Weights of a small GPT-style language model, trained from scratch on English Wikipedia: a variant of Adam for these matrices.
Each number is 50 + 12 x the weight over the matrix's rms, rounded and kept within 0 to 99. Layers, rows and columns count from 0.

# up: layer 7 MLP up, 1024x256, rms 0.0949, rows 235-269, columns 0-63
# down: layer 7 MLP down (transposed), 1024x256, rms 0.0912, rows 235-269, columns 0-63
# gate: layer 7 MLP gate, 1024x256, rms 0.0954, rows 236-270, columns 0-63
up235:45 44 63 71 26 58 41 21 47 43 54 58 37 69 50 51 32 49 42 29 37 57 59 48 54 56 43 53 40 38 41 59 55 48 61 48 64 56 46 69 50 27 73 50 52 60 26 52 40 52 60 64 40 45 52 69 50 57 37 54 71 35 34 52
down235:49 52 54 36 58 43 45 50 42 57 55 36 56 58 40 48 78 56 42 39 48 55 51 58 66 52 56 64 70 55 41 45 78 54 34 58 54 60 56 52 47 59 74 46 39 47 47 52 30 61 62 35 37 22 55 35 57 43 34 74 60 50 54 75
gate236:33 51 55 43 45 53 25 30 55 57 53 74 55 33 57 67 54 57 47 57 30 54 61 31 33 59 54 29 45 48 48 65 43 36 34 43 53 38 38 62 64 48 23 64 47 65 74 55 78 45 95 57 65 41 47 41 64 58 60 66 60 44 63 58
up236:37 81 28 73 52 46 45 62 40 46 68 39 76 29 24 37 56 56 66 33 47 31 53 59 55 57 58 39 52 44 62 68 60 49 31 47 71 59 49 50 52 42 47 41 43 52 47 48 51 39 37 54 66 43 26 48 58 57 44 50 52 52 39 52
down236:49 60 59 36 58 42 62 53 62 40 37 63 61 44 46 54 26 48 44 84 43 50 41 42 49 57 43 59 67 49 72 51 34 51 51 34 55 43 35 78 46 53 57 56 42 36 63 48 50 61 58 38 49 44 34 35 52 59 33 46 69 48 56 29
gate237:56 53 58 46 49 61 46 46 65 60 59 27 33 41 80 46 53 48 53 45 61 66 26 58 62 44 50 58 42 62 54 55 43 47 70 40 56 38 37 44 31 51 48 42 54 62 36 52 81 45 39 36 40 48 74 56 30 43 47 53 49 61 34 41
up237:48 63 51 62 50 49 58 35 59 46 54 73 53 46 39 38 60 52 38 42 52 44 51 62 60 53 19 48 56 56 45 56 42 54 52 27 36 30 70 48 38 58 34 51 63 52 41 47 50 61 52 53 46 44 56 41 49 38 55 36 50 16 50 46
down237:48 46 37 48 59 51 51 74 45 41 65 36 77 48 47 57 38 50 32 36 56 44 66 38 37 56 34 60 36 55 47 48 43 32 61 46 32 64 62 66 69 67 50 48 37 65 52 41 56 48 68 41 68 44 61 59 74 44 51 69 56 39 35 43
gate238:44 52 69 76 68 53 55 42 53 60 62 40 57 34 60 40 60 78 32 36 41 73 55 53 62 42 27 60 43 43 49 52 41 53 58 51 39 56 14 65 46 53 02 56 56 63 41 54 33 61 45 57 50 49 67 37 55 69 78 52 50 29 56 45
up238:44 51 50 48 47 53 29 55 51 53 40 55 43 52 38 33 33 26 57 23 50 53 57 55 38 55 73 49 43 72 58 62 39 34 45 50 53 33 50 31 17 61 52 52 71 40 59 74 50 48 60 28 33 59 52 71 48 52 53 48 67 51 50 62
down238:36 43 42 19 58 58 53 45 48 25 38 57 53 48 57 68 54 47 28 54 48 55 44 41 47 57 58 38 67 59 57 35 81 36 44 56 45 47 30 38 86 39 73 56 51 39 41 33 73 51 48 29 50 57 38 63 50 57 49 72 29 29 36 40
gate239:51 84 46 43 33 66 53 33 49 57 53 34 59 62 41 50 55 62 66 26 37 60 45 41 53 51 64 48 63 57 48 51 42 25 60 86 66 38 22 47 48 47 47 57 48 61 52 66 31 51 39 48 47 72 64 59 73 71 47 31 37 62 60 53
up239:50 45 59 22 73 58 39 44 55 59 39 35 32 38 63 42 62 49 49 54 64 58 70 61 27 57 59 53 33 57 49 20 60 64 47 45 34 49 52 49 54 44 61 53 46 53 41 44 50 56 48 49 41 48 48 55 50 49 61 52 54 30 44 55
down239:37 43 46 81 40 62 58 42 38 52 56 43 40 50 78 40 52 56 58 23 45 49 41 46 54 59 54 50 33 76 45 58 40 61 38 63 45 66 60 63 68 47 65 59 60 58 51 48 47 51 61 62 71 60 28 60 48 60 65 50 46 41 58 52
gate240:45 42 54 32 52 69 43 24 51 46 20 46 44 61 49 40 30 64 75 70 45 38 40 38 32 44 43 61 55 70 47 64 23 49 45 60 37 75 55 59 32 56 33 69 60 55 46 42 56 40 27 47 69 60 53 42 54 73 84 46 52 50 37 37
up240:52 65 62 49 73 38 49 44 40 46 56 51 43 41 44 52 72 46 57 35 67 51 55 48 58 50 40 52 41 37 19 65 46 49 46 57 53 49 70 47 52 60 43 47 42 36 46 58 60 52 52 57 56 38 81 48 47 33 48 55 41 37 50 46
down240:57 35 49 38 75 52 16 66 64 55 54 43 59 82 43 52 56 38 37 45 73 47 36 76 50 41 57 31 24 62 46 54 57 47 53 65 81 59 49 56 51 56 36 66 53 68 53 35 69 52 46 73 41 41 63 39 51 32 49 38 26 51 42 80
gate241:66 56 72 32 45 57 40 56 48 49 47 48 63 60 49 38 59 51 40 58 58 49 34 64 16 24 63 41 53 69 62 48 52 48 50 60 44 48 35 48 71 29 52 50 50 59 45 64 32 57 56 42 40 53 49 37 40 50 57 44 58 53 59 53
up241:40 32 56 63 27 27 47 63 45 69 71 47 60 48 55 51 45 62 37 46 28 43 50 50 68 52 71 49 39 54 67 56 31 51 57 25 51 58 47 42 36 67 60 68 64 82 54 57 52 55 72 68 78 67 36 54 37 48 39 43 54 67 70 50
down241:54 56 39 45 41 30 40 42 31 52 38 52 30 58 43 53 61 51 47 38 45 46 77 61 64 38 52 48 33 47 35 32 53 43 44 22 32 44 52 64 55 68 55 35 58 61 38 61 67 59 50 39 59 37 43 44 44 53 53 64 62 23 52 50
gate242:51 41 57 61 59 41 44 55 55 51 24 55 59 52 49 55 43 55 51 40 52 45 53 44 65 17 73 30 34 49 52 40 47 48 61 65 67 50 22 46 59 44 28 44 49 52 59 34 45 52 41 49 67 70 40 44 61 53 62 40 51 64 48 62
up242:52 63 28 29 36 74 54 25 49 51 25 50 45 63 56 48 50 46 51 65 32 47 52 68 31 57 44 59 58 55 50 59 38 61 48 53 28 53 60 55 44 50 68 58 46 42 63 43 54 57 54 47 53 41 35 55 54 45 35 41 51 47 49 51
down242:58 35 59 51 26 62 36 39 41 62 54 42 58 57 45 59 46 49 48 53 48 59 35 24 45 26 48 47 59 51 41 50 42 33 45 41 59 72 33 41 55 51 19 51 59 42 65 30 61 30 60 57 36 41 56 53 63 77 50 75 58 43 50 47
gate243:34 49 46 53 46 56 76 38 81 48 31 52 49 62 54 30 41 55 38 63 50 69 48 59 42 44 72 49 51 45 54 77 47 15 65 27 49 53 43 55 61 61 35 44 48 59 44 35 51 58 65 49 52 52 57 50 45 60 47 54 18 62 64 41
up243:56 30 42 30 60 47 49 49 49 48 31 37 54 47 47 55 32 60 36 55 36 89 53 41 65 49 55 48 56 60 65 67 68 70 43 33 36 60 45 63 47 28 75 39 41 60 45 29 51 47 47 50 50 53 72 44 34 36 51 89 62 59 34 70
down243:51 49 48 56 41 66 44 49 66 70 29 21 48 53 78 22 37 43 26 63 55 17 47 26 41 46 72 44 34 64 61 55 53 54 49 51 42 55 36 45 48 35 44 56 56 60 32 56 53 45 37 71 52 48 54 43 52 54 71 56 30 35 60 61
gate244:55 50 47 48 45 49 34 42 61 63 50 56 35 73 45 41 45 56 52 40 46 30 51 34 56 17 66 57 45 58 71 54 53 42 53 41 65 47 57 73 43 77 55 43 45 48 74 56 38 53 80 73 52 56 48 44 60 60 60 55 43 28 64 66
up244:41 49 40 56 59 56 54 64 72 41 59 35 50 55 31 43 44 52 60 65 32 64 62 60 59 52 42 66 64 48 38 57 38 52 49 55 56 59 36 55 46 53 39 73 47 52 46 64 50 43 52 60 51 66 47 30 28 38 59 54 21 62 47 31
down244:47 50 50 81 61 66 35 53 60 49 48 40 39 73 32 67 37 70 42 58 41 53 48 63 56 44 47 40 65 39 37 53 45 52 64 69 54 55 41 53 48 66 42 28 32 53 45 71 50 56 56 51 45 45 46 50 39 44 68 68 33 53 56 55
gate245:65 57 46 44 46 51 30 25 25 71 55 60 45 77 53 73 35 57 44 46 74 40 29 40 61 26 59 34 64 41 52 72 74 39 50 36 62 49 46 36 35 57 42 46 65 46 65 59 59 34 30 45 17 80 72 37 42 58 59 67 44 66 53 53
up245:46 59 55 37 65 46 84 41 61 46 43 39 62 31 32 47 68 53 56 29 47 74 60 68 46 53 71 83 44 55 44 47 42 55 53 43 44 40 57 54 66 46 59 47 50 52 63 38 52 44 49 54 80 43 28 82 45 34 76 27 12 61 39 47
down245:60 41 49 40 70 75 36 64 56 35 56 55 55 43 34 40 77 52 51 42 43 56 62 51 41 27 39 67 45 51 40 60 50 53 57 55 41 39 56 43 61 34 42 50 41 30 40 41 48 44 63 39 59 72 20 70 67 48 53 21 25 59 64 59
gate246:63 43 53 45 36 43 43 27 72 58 64 55 19 72 51 33 33 51 40 62 47 69 55 61 49 41 33 85 53 42 48 59 39 46 55 56 53 45 58 58 45 48 55 57 54 59 56 60 56 48 37 70 72 69 35 52 71 41 55 37 65 39 17 54
up246:66 42 39 54 54 46 37 45 48 54 61 26 57 77 64 43 61 16 62 76 52 51 36 62 51 45 14 44 38 49 34 45 48 41 53 45 42 46 57 59 41 67 52 34 57 32 53 68 71 65 45 50 54 59 73 47 58 35 41 42 67 52 51 50
down246:41 59 54 45 59 72 64 47 64 49 54 40 49 53 53 67 51 47 51 53 42 49 27 55 38 72 30 57 50 71 36 37 31 43 45 70 44 57 45 51 56 42 42 53 47 46 40 14 30 50 22 58 59 42 55 62 45 65 56 37 28 55 52 56
gate247:70 61 54 54 47 38 58 45 41 42 44 39 45 46 59 50 51 64 27 43 58 57 50 55 60 53 51 32 65 50 47 55 35 37 73 57 51 58 46 46 41 34 63 44 60 76 56 54 48 66 48 59 61 51 22 63 35 41 28 79 43 53 55 37
up247:43 47 23 45 43 45 53 61 56 61 54 31 45 51 38 43 57 51 48 62 44 47 58 45 79 48 35 43 27 67 50 61 53 20 55 65 48 65 42 49 41 62 34 42 31 45 35 44 65 51 50 48 73 51 64 44 42 34 63 42 51 33 42 59
down247:37 67 71 42 40 54 62 42 69 40 48 30 48 66 29 65 70 53 40 46 48 51 62 48 43 51 34 42 47 41 54 53 40 51 43 30 44 52 16 45 44 55 51 58 51 44 45 51 48 49 53 41 65 28 22 53 60 45 68 68 47 44 45 46
gate248:57 60 41 75 33 55 40 27 71 56 40 62 55 55 45 47 33 66 49 47 46 53 70 50 32 47 46 66 72 57 52 54 55 16 49 62 58 63 32 73 30 62 61 53 74 45 51 59 37 25 35 56 47 63 25 37 62 65 56 43 39 35 63 63
up248:66 61 56 49 61 51 63 41 53 35 62 71 47 33 49 51 46 59 58 50 52 51 54 36 50 64 63 58 49 51 37 63 39 40 41 58 54 54 38 73 69 56 70 73 61 62 39 42 28 60 57 62 48 29 68 39 65 56 49 61 62 47 56 59
down248:61 46 40 46 53 49 64 53 44 42 58 53 67 37 52 48 42 34 56 39 35 46 43 36 41 62 54 48 63 50 57 70 54 40 49 47 46 42 73 43 51 47 43 50 55 36 59 77 49 49 42 46 56 46 34 41 60 37 33 59 49 47 41 44
gate249:48 66 77 62 38 30 46 51 57 44 37 39 51 69 44 44 44 46 41 35 31 85 63 54 62 44 34 35 61 50 73 33 60 40 42 46 58 40 32 64 35 58 25 54 51 74 58 44 69 51 55 41 53 65 50 41 80 49 54 33 62 62 54 37
up249:65 41 44 48 66 51 52 45 51 58 26 43 59 65 52 48 48 50 37 41 65 44 37 44 48 64 38 59 41 52 55 49 44 41 63 61 45 61 49 69 44 64 57 57 41 68 32 66 32 48 64 36 27 47 78 39 56 58 28 60 44 33 40 47
down249:49 55 41 62 54 36 43 36 46 69 71 56 47 35 31 68 58 51 41 28 42 34 41 70 61 71 56 37 62 49 33 56 53 69 59 52 29 58 92 48 60 37 59 58 54 62 57 53 46 46 48 54 54 41 47 73 50 56 63 60 42 42 68 44
gate250:46 60 48 59 42 57 35 24 40 68 61 52 52 50 32 52 53 62 65 55 54 51 54 38 30 48 46 60 43 58 44 36 59 37 59 43 41 53 41 64 28 31 58 46 55 47 54 58 38 49 41 51 33 55 61 67 71 46 38 50 65 47 39 78
up250:48 52 58 64 28 53 42 57 60 41 61 63 37 48 56 42 52 61 62 46 49 45 50 36 49 61 61 26 33 55 52 67 60 37 69 57 39 36 57 43 47 51 78 28 55 49 54 51 53 49 51 57 56 53 52 58 44 53 53 53 56 63 55 63
down250:52 38 39 67 47 52 49 51 52 45 58 28 70 56 49 28 42 57 56 33 44 55 37 62 72 50 68 41 68 62 68 50 63 60 61 53 46 49 34 46 78 55 36 51 36 62 62 37 44 62 60 60 49 48 61 67 37 45 45 48 48 53 67 34
gate251:41 67 42 46 46 71 43 53 44 51 23 38 45 40 44 63 54 58 45 56 44 67 58 57 50 33 58 43 41 58 53 66 56 43 44 41 53 64 34 61 56 28 43 42 51 53 38 54 41 44 48 42 45 63 58 42 60 55 69 40 52 43 57 51
up251:44 45 52 53 60 57 19 53 70 47 43 53 46 64 49 50 46 46 39 71 37 47 42 43 50 45 39 45 31 60 59 41 44 51 32 56 50 37 58 46 56 60 63 40 40 35 32 63 52 59 53 51 54 38 67 77 55 63 54 49 67 35 51 39
down251:48 34 32 61 59 49 58 68 48 41 56 60 43 59 53 50 53 53 51 49 46 28 48 57 65 70 31 41 58 53 49 33 43 63 26 56 37 32 42 29 57 76 54 65 31 37 39 34 70 22 40 35 49 38 69 64 24 49 53 60 63 37 38 57
gate252:44 52 31 38 74 47 50 41 56 53 58 42 49 67 33 35 64 64 49 54 74 58 41 58 39 44 43 58 33 68 49 61 49 58 52 49 32 47 60 51 64 32 61 63 53 39 56 55 37 43 50 56 46 26 38 49 40 64 55 47 45 40 43 82
up252:63 77 50 50 49 70 54 41 70 57 41 39 29 35 50 70 31 63 57 36 38 32 60 47 50 43 71 54 61 58 52 54 44 48 60 64 55 42 46 57 68 58 60 57 40 47 61 57 60 52 49 34 50 22 38 47 40 33 50 71 34 56 50 42
down252:70 55 67 45 40 48 31 49 51 52 65 60 47 30 67 52 51 72 49 29 51 30 46 46 42 66 53 73 41 36 33 47 51 42 63 71 38 53 35 46 56 42 69 50 54 53 63 70 39 42 36 24 28 39 79 44 52 50 62 46 34 53 56 48
gate253:34 56 45 68 63 64 54 34 35 42 51 66 32 54 37 54 42 49 58 48 40 34 63 47 46 34 52 50 38 52 43 82 59 48 33 38 59 51 44 41 48 31 41 56 61 54 63 14 38 40 55 38 38 58 34 47 33 61 42 53 30 52 48 68
up253:55 51 50 36 56 63 52 69 70 65 52 48 62 36 39 51 62 33 49 30 57 58 42 57 66 52 45 41 43 47 64 48 45 50 28 43 41 32 45 52 68 46 62 52 48 54 43 61 32 59 65 61 38 46 41 73 50 53 50 37 45 50 62 34
down253:40 41 31 62 48 62 54 43 48 60 50 54 57 49 40 49 49 50 62 33 52 38 34 62 74 68 65 72 50 55 56 40 32 59 54 38 47 61 73 36 53 55 54 52 45 70 63 44 52 46 44 44 46 41 36 51 42 58 50 44 42 56 43 29
gate254:45 62 43 50 48 46 67 33 63 50 65 69 59 59 47 53 48 52 45 59 44 57 65 50 41 27 40 54 61 44 57 57 31 36 49 34 61 23 25 52 33 45 43 37 48 36 43 60 51 43 43 39 54 55 64 43 54 57 60 28 36 53 48 38
up254:53 46 43 38 53 56 55 58 56 61 53 56 50 45 47 64 48 50 50 81 43 53 51 32 24 37 20 66 60 72 63 49 38 47 57 39 43 62 40 59 50 47 48 47 38 55 56 55 29 36 56 44 39 64 68 21 64 72 51 45 51 50 49 32
down254:51 53 58 55 60 67 31 58 57 47 41 50 38 57 40 71 51 50 46 42 64 46 39 51 50 62 46 39 41 52 20 58 80 75 33 52 52 60 48 39 53 57 54 47 54 69 54 46 64 50 51 60 37 51 40 37 30 50 45 52 54 50 42 36
gate255:55 58 38 72 38 58 67 39 81 51 34 47 68 46 56 45 64 48 33 43 78 53 59 55 53 34 54 33 68 45 44 24 52 32 65 52 63 75 45 46 39 35 48 47 73 35 26 28 68 31 66 68 65 50 47 37 52 44 62 48 56 23 57 32
up255:68 78 66 64 60 40 68 51 63 43 54 57 30 62 66 39 71 23 29 31 48 55 47 52 71 67 62 43 52 48 61 73 49 52 66 41 50 43 40 69 62 38 61 64 31 71 54 81 57 46 65 58 62 56 46 53 64 36 36 57 37 45 48 18
down255:55 48 62 58 46 58 72 64 59 52 47 49 63 47 37 22 52 40 38 43 36 64 58 65 48 40 47 50 47 42 67 69 46 30 51 58 51 63 46 67 23 31 45 53 68 34 63 67 42 75 53 75 63 42 60 47 53 25 66 53 54 61 11 44
gate256:62 71 47 63 53 53 54 24 56 68 43 59 31 53 44 41 55 60 50 40 48 54 68 64 54 32 56 39 65 49 48 42 50 49 47 40 67 53 52 53 56 53 60 41 56 36 39 52 30 46 44 47 34 46 48 52 61 76 55 50 45 43 58 64
up256:41 37 42 47 57 50 49 62 44 37 32 49 48 52 45 52 46 65 48 50 67 70 42 62 37 65 48 49 40 51 32 48 47 52 42 62 35 59 51 47 54 63 38 50 74 58 48 37 53 37 40 46 75 42 64 50 26 43 69 41 44 47 56 68
down256:67 47 46 45 49 49 58 44 52 45 60 64 38 31 45 63 44 41 29 37 62 59 42 41 38 58 54 62 36 66 47 63 66 63 70 43 38 72 58 45 57 76 32 55 65 52 50 40 57 52 52 54 47 66 52 53 36 39 65 84 31 53 43 63
gate257:22 59 47 60 61 53 65 22 64 74 43 38 40 60 39 73 51 37 50 73 35 42 68 41 42 27 40 64 45 55 54 47 68 43 49 42 63 48 43 59 36 54 16 62 57 62 25 33 58 40 53 56 74 44 36 51 55 76 64 39 39 43 71 79
up257:39 52 41 30 30 69 62 64 35 69 46 54 40 45 47 67 43 58 50 45 39 47 52 39 43 56 81 48 60 43 37 58 45 57 59 63 54 58 66 59 59 66 60 76 56 38 47 67 41 64 33 35 52 51 56 57 30 47 42 67 63 58 46 48
down257:47 35 32 42 56 46 58 48 31 69 52 68 27 40 65 54 52 42 57 50 46 34 55 30 61 36 58 63 40 52 65 45 73 50 71 48 46 39 49 53 53 35 44 54 58 49 49 36 40 61 34 58 55 51 52 70 27 44 49 67 69 59 45 56
gate258:38 46 46 46 45 46 46 48 49 67 43 56 56 50 40 59 78 26 50 44 69 52 60 47 66 38 37 52 54 66 47 64 43 67 37 48 73 58 28 38 50 38 33 36 65 60 55 60 45 38 75 45 51 77 41 63 45 53 32 52 52 62 51 52
up258:49 42 62 38 32 53 49 62 41 56 22 31 59 63 67 51 66 38 40 32 42 51 47 35 34 28 60 47 62 50 65 40 45 46 63 47 62 65 43 50 41 59 43 63 50 49 56 51 50 22 44 51 39 72 35 46 59 57 52 43 67 60 45 39
down258:43 65 63 67 54 48 48 33 33 55 79 49 37 53 43 45 48 41 52 42 44 65 31 52 46 47 38 71 43 42 52 57 43 36 63 53 47 44 58 37 77 52 56 69 57 36 70 50 51 41 70 55 42 44 60 60 23 43 48 37 70 35 65 47
gate259:43 45 47 42 75 44 57 39 76 71 43 49 55 73 70 38 32 56 53 44 63 54 46 52 73 42 36 76 39 69 36 38 62 32 50 39 47 55 58 66 43 72 18 34 53 41 57 59 60 21 73 56 75 49 34 55 66 45 50 43 23 61 39 53
up259:53 53 24 52 55 37 49 54 56 47 54 59 60 45 30 46 42 60 57 47 50 59 61 56 51 47 28 31 28 72 32 47 48 35 53 54 39 66 53 45 44 40 58 32 40 44 44 31 47 11 38 57 26 33 53 57 32 33 66 54 50 44 42 60
down259:41 18 47 47 61 47 30 39 37 60 39 47 46 38 62 62 49 41 45 58 40 61 52 59 37 50 68 46 47 53 67 25 36 40 65 31 41 65 35 37 15 46 42 43 47 53 56 52 57 59 48 40 39 49 51 63 45 40 23 50 46 52 28 65
gate260:52 48 50 38 65 54 51 47 61 43 33 56 56 52 41 60 53 65 42 59 45 72 42 50 33 55 65 50 51 79 63 58 38 42 61 39 42 56 40 47 62 51 45 44 58 53 57 49 53 44 56 38 59 66 46 55 30 42 76 47 23 60 47 56
up260:57 38 37 52 48 41 48 53 49 47 45 55 42 47 57 54 50 50 47 57 49 54 30 56 50 65 58 51 52 68 64 73 41 33 48 53 47 30 54 43 56 55 58 58 41 60 47 46 63 73 53 35 69 66 59 53 41 46 30 47 30 72 48 60
down260:47 50 37 50 32 52 49 69 38 46 47 52 42 42 42 57 55 37 41 39 49 18 54 34 73 59 71 41 51 37 31 49 67 63 42 44 50 39 58 50 43 54 54 61 44 73 42 56 57 77 53 60 41 40 48 45 56 63 22 54 60 52 43 46
gate261:42 47 40 28 33 57 64 53 77 67 46 57 51 55 48 69 58 55 58 68 36 43 71 43 37 39 51 64 54 54 58 68 28 40 38 62 39 21 39 43 28 56 49 52 49 45 53 75 39 55 75 50 35 32 60 62 64 45 64 68 33 32 30 43
up261:66 54 40 52 52 44 55 51 75 59 20 75 44 54 75 49 56 51 60 70 45 52 49 53 55 38 68 48 48 52 50 54 54 51 66 62 56 57 53 57 49 36 63 44 62 52 41 32 41 47 45 54 44 41 26 64 37 38 26 41 62 70 35 42
down261:59 37 59 46 49 49 54 73 63 38 75 43 47 45 48 55 34 61 36 66 64 45 54 28 46 46 44 57 63 50 65 48 39 50 58 41 37 50 56 42 30 50 67 36 44 44 65 56 43 56 45 49 58 39 55 49 55 50 42 34 35 46 61 50
gate262:40 64 36 58 48 54 39 31 42 59 41 67 31 53 34 33 41 66 28 59 60 46 52 29 61 58 50 42 48 63 48 50 63 63 47 71 54 42 49 63 45 30 59 55 43 67 64 44 27 53 41 64 39 24 29 60 75 46 49 55 45 67 40 54
up262:39 41 48 62 77 37 46 53 38 49 53 45 57 55 49 66 29 31 45 45 62 53 52 47 37 44 48 56 46 60 54 31 38 51 63 52 53 57 53 43 59 67 58 33 51 48 58 51 22 53 50 39 47 44 49 55 64 31 55 40 57 37 46 48
down262:24 48 67 67 52 45 40 72 50 26 42 56 82 56 56 62 61 72 44 50 61 48 60 46 56 30 40 52 40 43 47 44 59 42 59 34 57 30 59 27 54 67 48 58 41 65 50 41 45 53 35 19 65 63 67 55 43 48 47 59 67 49 42 59
gate263:42 55 76 62 65 54 56 48 46 55 37 61 61 45 50 59 56 58 43 45 55 68 54 28 61 47 52 39 51 76 71 64 44 50 58 71 52 30 51 44 51 29 25 39 45 55 49 44 57 30 59 72 58 43 28 61 59 55 64 56 48 50 61 60
up263:41 42 37 59 47 44 59 69 54 54 29 32 70 56 58 37 12 57 39 53 52 37 48 45 71 49 73 57 57 34 51 40 57 43 64 52 56 57 51 53 37 52 49 34 56 56 62 81 50 79 56 51 50 48 36 72 59 54 50 57 46 60 31 31
down263:29 44 34 70 64 54 44 65 48 58 39 44 61 64 60 41 30 55 45 54 50 56 34 42 58 50 58 46 60 26 63 49 41 54 62 16 61 77 37 71 66 64 70 57 76 43 51 73 43 61 42 48 17 37 41 58 59 50 42 63 50 40 68 46
gate264:72 61 36 40 38 38 56 45 48 43 67 43 45 38 49 61 51 47 42 53 60 49 31 54 45 41 48 47 53 45 76 49 18 55 46 46 49 53 55 52 51 46 35 45 55 46 46 36 63 58 57 56 70 67 29 52 46 39 51 63 38 51 69 49
up264:51 54 45 54 60 42 22 59 42 50 46 63 59 48 44 54 57 50 56 49 50 59 29 66 75 36 72 40 55 58 54 53 44 52 45 27 52 57 38 44 51 71 59 47 54 67 48 39 43 63 49 53 33 38 61 35 29 44 50 52 70 62 48 59
down264:51 67 42 57 34 33 56 22 35 58 66 32 42 57 68 31 51 44 38 47 51 60 77 43 44 57 47 41 34 46 42 50 62 38 38 59 61 51 37 47 51 50 70 45 38 28 53 58 43 53 47 56 43 51 47 42 55 59 47 56 57 45 66 70
gate265:43 67 32 49 68 70 40 43 60 51 27 52 56 43 53 39 43 30 52 32 58 56 53 68 31 38 58 28 53 67 52 61 43 48 45 87 67 56 27 69 65 39 49 42 61 33 43 39 32 36 56 49 41 41 60 59 52 66 44 50 40 48 40 64
up265:21 50 46 64 56 29 52 57 42 52 34 62 58 34 38 57 73 48 42 66 41 52 57 62 64 58 46 53 60 54 38 41 62 44 58 49 24 48 60 35 59 45 43 34 53 68 31 59 69 63 57 48 56 49 56 42 54 25 66 57 65 55 63 53
down265:41 38 60 48 31 33 52 61 41 57 42 54 57 42 46 48 51 57 42 54 39 61 78 51 45 41 59 37 48 56 78 49 47 63 27 49 50 47 40 56 58 52 45 29 58 39 44 39 62 40 53 57 33 62 52 36 52 59 38 46 58 58 41 47
gate266:41 44 42 71 66 65 49 50 61 57 21 61 51 43 53 53 68 57 37 57 47 56 62 46 37 45 63 28 48 69 34 44 61 34 36 49 50 52 14 39 59 44 42 46 80 47 65 42 60 30 59 52 56 61 45 47 62 49 52 24 26 52 34 46
up266:40 57 52 50 36 45 36 61 68 61 56 59 84 49 64 41 45 72 63 62 54 48 53 56 31 46 39 58 30 32 28 50 31 39 54 45 45 45 58 62 35 76 41 61 29 48 55 50 56 46 41 50 61 52 31 56 58 82 61 53 74 37 58 59
down266:41 47 53 57 60 57 50 26 51 48 53 35 81 53 60 62 49 49 41 55 25 67 32 56 36 71 60 50 25 64 59 53 66 42 39 60 50 43 40 56 72 73 47 58 45 47 75 41 45 38 68 47 57 66 49 66 50 60 52 50 79 77 47 47
gate267:68 42 47 49 47 25 72 38 68 53 61 38 29 39 62 59 46 58 36 35 34 49 56 68 59 51 39 64 42 46 74 63 54 44 53 36 29 68 41 61 58 36 48 53 48 58 53 53 46 28 52 75 63 68 38 52 42 37 71 45 26 41 52 60
up267:43 42 53 52 27 49 38 57 45 60 59 50 72 61 11 59 51 44 53 45 72 70 51 50 38 45 41 50 43 42 49 46 51 71 50 56 44 34 49 33 47 54 48 72 54 39 69 57 76 70 47 64 41 47 66 58 43 61 52 58 55 24 50 59
down267:43 39 83 38 46 48 74 37 60 44 45 34 60 45 26 57 46 48 67 26 48 44 52 38 43 59 47 59 48 38 39 33 59 59 49 46 38 55 64 69 44 31 45 53 38 68 41 48 54 46 42 62 65 58 60 50 59 46 57 49 58 47 19 58
gate268:50 56 59 52 48 77 54 50 50 43 75 34 36 42 42 44 80 68 60 38 71 47 51 33 40 57 60 43 38 48 58 49 39 52 48 60 43 33 48 57 55 36 49 44 52 64 28 49 65 47 51 54 44 44 49 40 55 48 68 67 46 37 68 64
up268:48 68 51 38 57 50 57 47 61 69 29 36 35 25 56 57 42 49 74 41 37 61 47 53 38 56 64 25 63 58 44 39 66 42 41 64 51 68 33 66 56 46 54 44 49 60 76 60 38 32 36 36 72 57 68 43 70 63 51 20 23 42 32 59
down268:50 55 33 23 54 55 43 51 52 46 57 51 34 40 59 61 60 41 63 27 63 51 48 62 47 58 23 46 60 62 67 41 65 48 54 46 29 70 45 65 67 47 52 65 48 50 39 31 38 65 48 41 45 47 39 75 58 59 55 57 44 46 66 44
gate269:34 74 16 49 58 56 56 41 50 66 49 37 40 47 57 57 58 50 45 30 43 62 56 45 52 44 54 44 78 66 39 41 55 27 33 70 58 44 32 59 28 47 47 63 66 39 46 76 39 62 34 39 47 48 54 57 51 66 54 61 38 55 38 70
up269:52 71 49 57 52 58 65 32 69 45 76 59 35 49 71 51 49 57 58 56 66 24 69 66 42 53 59 56 42 43 49 49 58 42 42 60 64 64 70 58 42 59 41 58 42 24 48 32 58 47 54 58 63 53 37 33 59 67 72 49 52 35 37 21
down269:55 34 27 71 52 32 34 46 55 55 48 57 54 55 65 52 44 49 42 48 31 64 67 41 74 33 36 54 54 55 25 33 51 36 40 61 54 70 59 50 36 64 51 60 52 48 56 31 46 39 66 70 70 33 51 41 66 46 54 63 57 52 72 44
gate270:42 34 44 68 45 68 52 40 69 54 31 52 57 59 65 55 60 40 45 59 62 49 53 30 36 49 48 49 32 65 24 42 51 44 68 37 48 66 27 61 59 52 45 34 47 47 48 71 46 62 59 44 32 57 41 41 54 57 45 61 50 47 64 51